{
  "n_layer": 14,
  "d_model": 128,
  "n_head": 4,
  "n_kv_head": 1,
  "head_dim": 32,
  "d_mlp": 320,
  "vocab_size": 947,
  "activation": "swiglu",
  "norm": "rmsnorm",
  "norm_place": "pre",
  "norm_eps": 1e-06,
  "positions": "rope",
  "rope_base": 10000.0,
  "rope_fraction": 1.0,
  "qk_norm": true,
  "attn_scale": 0.191,
  "bias": "none",
  "tie_embeddings": false,
  "parallel_block": false,
  "init": "uniform",
  "init_std_qkv": 0.0358,
  "init_std_o": 0.00677,
  "init_std_up": 0.0358,
  "init_std_down": 0.00428,
  "optimizer": "muon_variant",
  "lr": 0.0143,
  "lr_mult_o": 3.0,
  "lr_mult_up": 1.05,
  "lr_mult_down": 1.5,
  "beta1": 0.95,
  "lr_head": 0.00341,
  "warmup_steps": 20,
  "schedule": "wsd",
  "decay_fraction": 0.734,
  "decay_shape": "linear",
  "final_lr_fraction": 0.0,
  "batch_tokens": 16384,
  "seq_len": 512,
  "doc_mask": true,
  "train_tokens": 100400000,
  "steps": 6128,
  "dataset": "wikipedia_en"
}
Each number is 128 + 24 x the weight over its row's rms, rounded and kept within 0 to 255. Layers, rows and columns count from 0. Numbers have three digits each. The size before them is the row's rms in percent of the matrix's.

# layer 6 MLP down, 128x320, rms 0.201, rows 0-40, columns 0-159
101:138173116102107131121134123138187170140155156153121165128112145145132151102150151151096093131140141118169124164120148161086133138132106114147068091153112134142156094133144136104129078125124124130127184123141139123107139144172112129112132160123129128110143123127182131141112104172126105139109111135075187119103168132123080145131081109105178109103123102102161149198123136130148145114116145126137100176115129134127108113103104155128144145154136120113178141114121102141060106141144127
091:127114087128106160153127120052140082149079144147126166093168136088127153120140082103167154147115119116113187182141115121128110118088127102124114144164160159104156142132117120099131186109109128171152131146114127131134148138129128116130123128146140129138105112138133114154070094143110135126152141110148124120145141150135127135116103131134072152130152142123110118155111122144136113116137148175139147078133142136137131147124072167097121151117152146166165140160169122136134122141116143
089:133079155114131129103156097146078104153119115115102138099155109084130154130096151092103126116129142136123105146183146121124139122155138087096132124145088099135160121163087106161121121130107164111136150099127151151102111143110144106127100134119104086126122129090152131101102129097151167164119089110106109150136089136134142119143116151140083141123138129103094112141100138132151086121118094166174116110134137126143155117132154146156135142154087112132116101112103098138160139116108166
091:168131104152119129150188130128137121107116138119150096142112163120086121127105100119135127137124130153137103159143124153088066108142127151146126126112111104159111129117111148134113115119099125101154151161113138111119174141098122136154114129110134143149139137127146156075111119153142116159118106110112126179127111108120163146131125110114152151098092117164121100137103126106148121158120135092118190128149090104166090125159131132127114114133122130099123144125102149125192117119144147
109:136135162113174156105152113110164162111203118117148092134126126133126118143171164143134130121145145123148105045111123132145155125173112139165097115105107156139083154121169115142161147110156161148096183124116082133138168129133164109104091138088124100139137095135121143144113140171138086132147151147119147137147141118093082117116097107143127145156176149156134134107161144115101110136109154095130117109106114127155159119166139161178167127123102153123142128135087122108122128100127110
103:140143106192096130123125131115125164136130109096076131110092102139161122110116138128138111134140082118102168096139128128146146140145127132140164122169172200115095133127170133155156116186122075164151119132099133131079117144124128172119138174145117110163088143111139091127114191157106134103130096083113123136101128112124113140166134116099127136164129132141142117188117138131140093079120132116132137120120184122135113145129139111156105157125141104108151097111107162151105147132135123
094:137138091136113120134120119164100150144101122178124133143136165150136096131168125122108131123170114142080113108179083109121146120095112142140113148169130130116136160117165100114125133143108113107162139138172152154134127133144092101151092113146115127149145095111180146118113132116148129113111147101110144116138122121154116110089141172120139160133110140103125131141119150125100087118094090114156114134140142092167118095122148169147118158148069103101093163127155113115143128148168122
124:138133120104142155163135115128143157139118102116124140112136145141173125131144144129110120083092110158107134135123082111127140116107132134150139153170169155086104141113166121077123117136123134120087091141133114115147165155111162137107110093188119126171094090160174155183170118104130098163166140135107155128119126104150120156117138125120116164117095121181122080114145107141125103115135127161149130099073126114118186136107109125107187128108111127102150162140137122117099145120137160
097:131113089136085125107125123127111113098112132111111135149113105103116151151111092123123073206106152146134092120121130150096172134111179171080184117090081140147108128157096128101119144146138126132113089139115148157119134128158150112104134131133142149131118151151126192126126115135135099135083118100131099091131108106135133099159140106108079119101156146132117125123138115100116128111101120112145145136137124141144146144139159143151119109157145128152107088134158093156110155156132111
108:121111169149112132117103176094102157148091161132149129106129129135085137139141125132180128044116155090137130106103141096138117125106132117119098163133102138123116138153151097143152163099167147127118182136173101123146085091142063154157129117111162110126121117120090139130106124134149123116141162122187124116126117180104124123073127147140137148137105090118127144126114119101130152146145132125064099126103146122086164131078175129135109140105084119145118137122109137155143101142130133
107:156170144114120142132158116085101128156119140135137136137100145145112160123074136082122151104092163150140118149127129158148117135100079112144138088108162145123094164138137136135074144093135109117133148094144127087172108085135131096098138175102129130097182122142142142108127121143099099124086122128113112100113149099156145151119138143088124150123114101124142103125117145144071102120112096112173121120115111145135135113138147100144178157107133116112188154162096098113127126109146105
096:098101157104126101107088138119165106113095121150173101160136131090144144122096132158106140142096128098112138107097172059110136108082145111117146116112137166078101150073108128112103111139128102102102134105071141101123084157135153148108136132151100130111088104142133089119128077118069120147147166149122079115162119116137135131141089135111146125178106117132131126100111100114082124093102116121096132111093177133167122128120099130144110116121138114144132127158128112159116119138127109
080:122093181106177130144192126093125138153091098136114102086105112126122142087143125145146129129152143131122152130131113136161135176120058128162135125165129117102177094135133123161116136161198207114091109125121117120073151114121133168122170112108126137164142140107136116154116113134094103113143152114115127129145110126116099122096183123111120147125160144127149131140155148154160098174118144145183104152153112107145134152131077087122126150118160111097097128115145117101124116130144114
104:141076104144159141132130106133134122141137126175098085124131102153061164163126139107146119133093135135101188161153065103141102155130138157085157130123134117134105127130124122164105158131147109127139170112158115122094113131151154127141093118090156146104148142106140131164153183122088138114149110144152161131151177134112103205127118149137121125104132165141104123152164099154134120161175140152145125147146131175126148168175134149144135113142133091157130092144117121156131136136139157
095:172125141094157113125127123148087131093172150129173141160089115092116131182156176116113104159137161159132134126160131137109170110111097180135146119109131113154145166146129129158131107115162120099162148109108115117093132139128166162161091101108147171111152159099169154109098120133146102124107140140110127183102156096116131140151084132094113147134149104129122144093142056130130098112108087111157104166126084122107150074145161154136188135102107119150116135128121162164099099071138098
098:129161138107124179169148122101148137125149133123134146111163136115099156141136089147165136139078123087107164128136112162119110123139133114149103124143116155152147107143109121106164138153129112147110118098129178101091121136150107117129108112104122125120114176089116112133119111126162172133168156123144135099094113138116137147155091109135112188128125116117169130120164148133120152169077084101089101173141153162075150130107148127125127148129142096101144112070151139119120115111140119
102:089161131110166112110100119109135110130104141121111178132091144066131173156088095121111143141124085137121145130162185113108105140103125100117116149152142128155093095180117141148117168142142132088118134114091111115141155109104128181128103143137119105154125138121120121167114102097105154162134135118132112138126120117144154137060166116125123086162109109145135148130080145131164119129127107114161108112170155124170150117131078088147121119158161117113091157099116162143152112131129120
096:143114116174086141171142118125113146128128128134109134136090133152144125133121107139173102106124095167066120123125158144154132141114161120128136101132175137082135090088139152120150103153175097144190117150107171118158120110149133164146145124152121188166089155116128147137125142134166164074132145135114136121106157171098148127104130098147124126138149139099157149139170100127152141165142133121108122123133093121158134144136108101155137112108163117128138099137089128154195125135128146
101:099124133139103080182139112126106156165132085112105101128137115120114143111148149149141082117140116111132097137132156155118173144090130088118170152133127108118115131150138169126098154095135133134166094100138088133142118140136095204158139092144107132144134143125158149114139149150086123130124118115098104070112127168129115123129118151166163088142116145137131137096132106101126122102115105104097125156161141155141127144139150139158093093137152122090121146051106153136090162107112140
091:111171134161118137135168123115139155104119080139110168127184125119126143142182135121110078131146132136150156104128143176114139172133142074155115105097095103106134092156154145174120141125115132103106089145088121123130125183144156102119108099099095085125166127117154165176101167178147117111104165120150162116141117175120097140113117086118118140169100132162141118131120116134128089090120148116141160105121159174090102142116158140107103134093168157077111097109112127151139111111103132
100:103174147095140148135141124176156140159136143102122151118116149117130125167162096146145115133147130158140041117142106131143158142082165086126155128132175130127121102131154148134144148135143127140130141113152112190108144111138083140152131170082090120122126163125151163142142119157127172149144088103147130129116104122120158131127130114174118133186132157123112111160126156134156128155112144131111125085156097131135147130163146105131142157112126111146088125132100160136113088139128116
101:130134063118104118119097107150115092089155156112063134100157170119174132134134171151145121068114105119159124139154138135124180105177151154136172126111147137132124151110124127148152125103162136121130179137174170139087127113111095143134132127155138137146156116121178125091149122156124105141154135109106124169126110155128104134088114137129136130115172119109124161111098134122102139101076115086061186109094163144149105151123157099131121142131143136136085153120112113148139135107087100
106:101153158118108131114150132134110120102134129127120156190108131126132076134174118154133190123117125123123144158130168138091137083172141126151122178100151161161146123116120129149119135130110125128127145141165105105108107122139149116156140175166141174138111177158140147119108134107144139130143119137078135129100136132112122122129064134131175109107171112077151105133092082118111079176120125112136100151121115131131132113122137131088114113139112105142128136160087148120129115129122101
092:132137100121103098124121120108093146147139128128126158114111167114147140125123084110135124151156137158138123104114137124137106169138105133088139125107131157134157132137157126138095180154129144132133092128114073185145122133093104065123146151135121162127198107127123161162124148165112136134118131124137146112099123097143088151135137080090091140138132141180169135148131093128158127100136175149125106090168096109106159125148081079152117153134130126142110148164154180153100115103115169
097:109119112107159133138113135087106132116154145124095124119121152128087139076123131129138135108131138126102157152127123114112170117107096129168111147109147093109115152122129140162134122080111110144155126096112120121125149101119119154094128147085122129148139169146134112157146130124124103129110118153147123164114141139145119151079166133108120092118117186176097154145171146188165144120115159143156168169137094153168117186150147109126087130158115127124158156130082122088139104113154092
090:115147110186153089107155143155098136166148138130128156108136133128141142086122108137117139125082170094141162154122133138133148107115147117138135136086155118121111131157112147145142127132122133167120126162139147145147148132151122171097158110137122126145190138158147103098117116084125075139072129119088155168125131149119128153126127158156131103102158131107145150145093105169120137115107128143162119141144126166152119113093160154089100096131132121169164153145140104108163167129121111
088:135114141153065111139163140127092149138166122182109104105130128111156136168126138111110105127163109159150118144113136093118138083076109129089101123151109099137124150116145185150102153162105110107121184151130101154122121168111146129140140131100105146121141110094140139116147126138099136168153119140102202133146129158161149108117128104132127094135184106127100137105128154135132106122121141128107129117131143153134162158174097090149108155123147101071081114115134116136130154152126165
100:127132093149160159108117136139122146131115120139120111145121165195141137150120126150152144143135128146124133138162133132108124130155141133145133073078126100103110167144103098143088143120143084156138125101141075180108123118098121136076149151119137122133203130105098150126162146123141099117154120147136119122141124137134120137213179116121158110097143127129145142073129119148135136152142160172096095166121137152156127089097085126105109122129064151168150160161120131132106121139150169
099:126133139154117173165144168121134115122134134125122181104118157090126147126186149146107130179169098142120126126078126119121136139113148119104136102134125105150107120148098109114112127145124096130169137071134145132088135093145118131148129119137147114130153117121125140088116097130126151103146143114110122117147117102115121133162091163115157165156134152135118132137132116088088092129137117103109136088082113062098117100128122150156161130139188158133112101139095117118135129121100134
118:177123095143153129142164148144148150155188089089110120129151106149126115142163122149131129137110113113095129113097129095156105115102128092096121125115154151125170154132123090171171124135105124098107133124096123146123122129121131142107161125096144144123110136122119129164168181148167133122148140115171107156122124103092129116112157145099124146129157133118162101128108165111147150131123141131152149122129090107096104116133112125128101110117109180121116121105182158153151143148080127
096:145146123186105123120146136137124128103100118132111076106133143102112143177166115126168141096113158146130114138108101098170124119110143167098140140110151127161126141139115113106077113102154122092127113125172146145116121123160134140121123096116153096133124168097129076122122119186175094142145186145113112137116131130136109132109107133139132147132127094128130100130117105133129143123066131139146135131107154155114148138124120041150103125115161123082082101153126137115108061151135075
090:124107110152139116136136141129158108156123176141153149151128155117120174098117109117123128145150110096121138110139131161152113088164115151103089124144139127140162104101131111127150135158146137135122112113113133098083153116167098137097179135166130148107128120135143123123115110066121121156148121168114140158164123189133091155202138111109127110123157124102107167132149171145120150116136130170172076175104160154171114124142092108133152089146150085132128106091150131091121193189088112
102:117145161099128140093142117158100143160124095136149120097140138115131121153128144113133100157137109125139106143125098153069144141153099067154144082145137088121126128116127094115143143066113159156166206110113136160127173098142156097106082138134089129105127124121113138120121113137092144153130102101129149136122114113103158134108107125144151120147163126156084143145121120089144164136126111117131126140179122155166148117131137115141107151121102104151144140181153137145127132123140127
096:136137108116135126150118102144093076140124099144127168133111111107142158146132102134140131150112120177101101119188133121120123130120116132127166100143134149107127113078171142154133183152153109159166123171153154091122121144133162171113131143106114145156124095120147176145154185136099092121119086116121090124107105121116141173130119139146099135126102137098115128105124142130185127097112168097113126096118146081120111160153172146138144113132097123142114122120148122113103113157119131
100:133121122142112142106143136098102191129159139127098141155109130117119155124144138081118113128104094153154133131080109126139162166118098156109144127149119145124133110122090172121135129127144131118139134081144114134174166135126101129109118100134128136082140150130115137136100119114110135129118143124087136151175125155085098134104114132160141089140136137073078150115103107142141123144101118125123099156140136122150111142103139123145113145153154127118122103105104181140144144085135114
098:133107111149119089113145140134150150109144134136093116088124103116133123054120082087094134104094144089086145150139140148153075128114117155118105164109125136094134117113128125126120186131161123127087103099119149097137157114134141108146104101118141105106126154122108160136135111124159133155114143169151104117171131091113104125079099146116122146151109158171127128173185139135122106123111145106111154147126110118117155146086126110085102118152125101160129173147141123146060166132122106
105:152133148155120099109114128185126136122147170138164135143090160164095120155135120114126171114140162134121117120107210115144103114152089145114140143126147156117101145117141103122113137113102113123141137152126146106128108138137125144149130121101133153085092151122095124108123123122144116177130119112146117160086107115166171109140146152112160174138145117163135128120123133129097099097129102140157139115142166104080122098100060133107120092165108058150141146121125146097120171106108087
090:154126118117113115155108104104120110133119111153089127141078158177113135150129087165139110124104136109131145141118097143160105143134121133130121156123112107096113105117124138118125141151137153061159076105122139098116152126092115130115159083137130159108142151145146161124099133137110157108109167131104138121076115084127141156160109111138122122118104106098099123140176162169080133125127122114135151146088136108141183088149083152136128100152177121118123111149092135123125144148148117
087:109119155168131148126105139143168138162105099161108124139142186142089121124113124136102106105118077150115129077139127161125151114125120090113123108118107141096112129139137134110114121107134093107121164117094141130104116145158188138119113114104158143128112157135155087134117120150126177065133112096138175114163130166120162130132132112123118170175123137126115132145133114128111116129144120173091152173146087134159162156142077147163134119149137121110118110153091135137151096147113142
102:127118133115161147124156130144117123101098170142092122137132126151162112121118057122110135175121112143129125173150120122123085104135163121143158113139125108105052138132052122137160099137112113144094095156151128136121122091158124092165116134113138085090190106110088131130137112140109115143130117145110120138134085089131164087150135160122161188123095130122161127134103098064096120136134128101163172116098112106152121098137148152152143166130121152118127138124099117085180116130122164
094:156124124091096165149113142085128188076184125145118166157091124101188144107093135107081100105151096186136131100151131141110131165138120116149114108142114122120145096110141160101116133118115127081132137097122141133149125139087153102102156114108152141114156109118092123140148163149131136132103135142118138118143118150130161131093111121131096101093106139113165124160146136147110162105123107149115150152144209117143121166169123166104105125106131123145142148148122145154129167172157164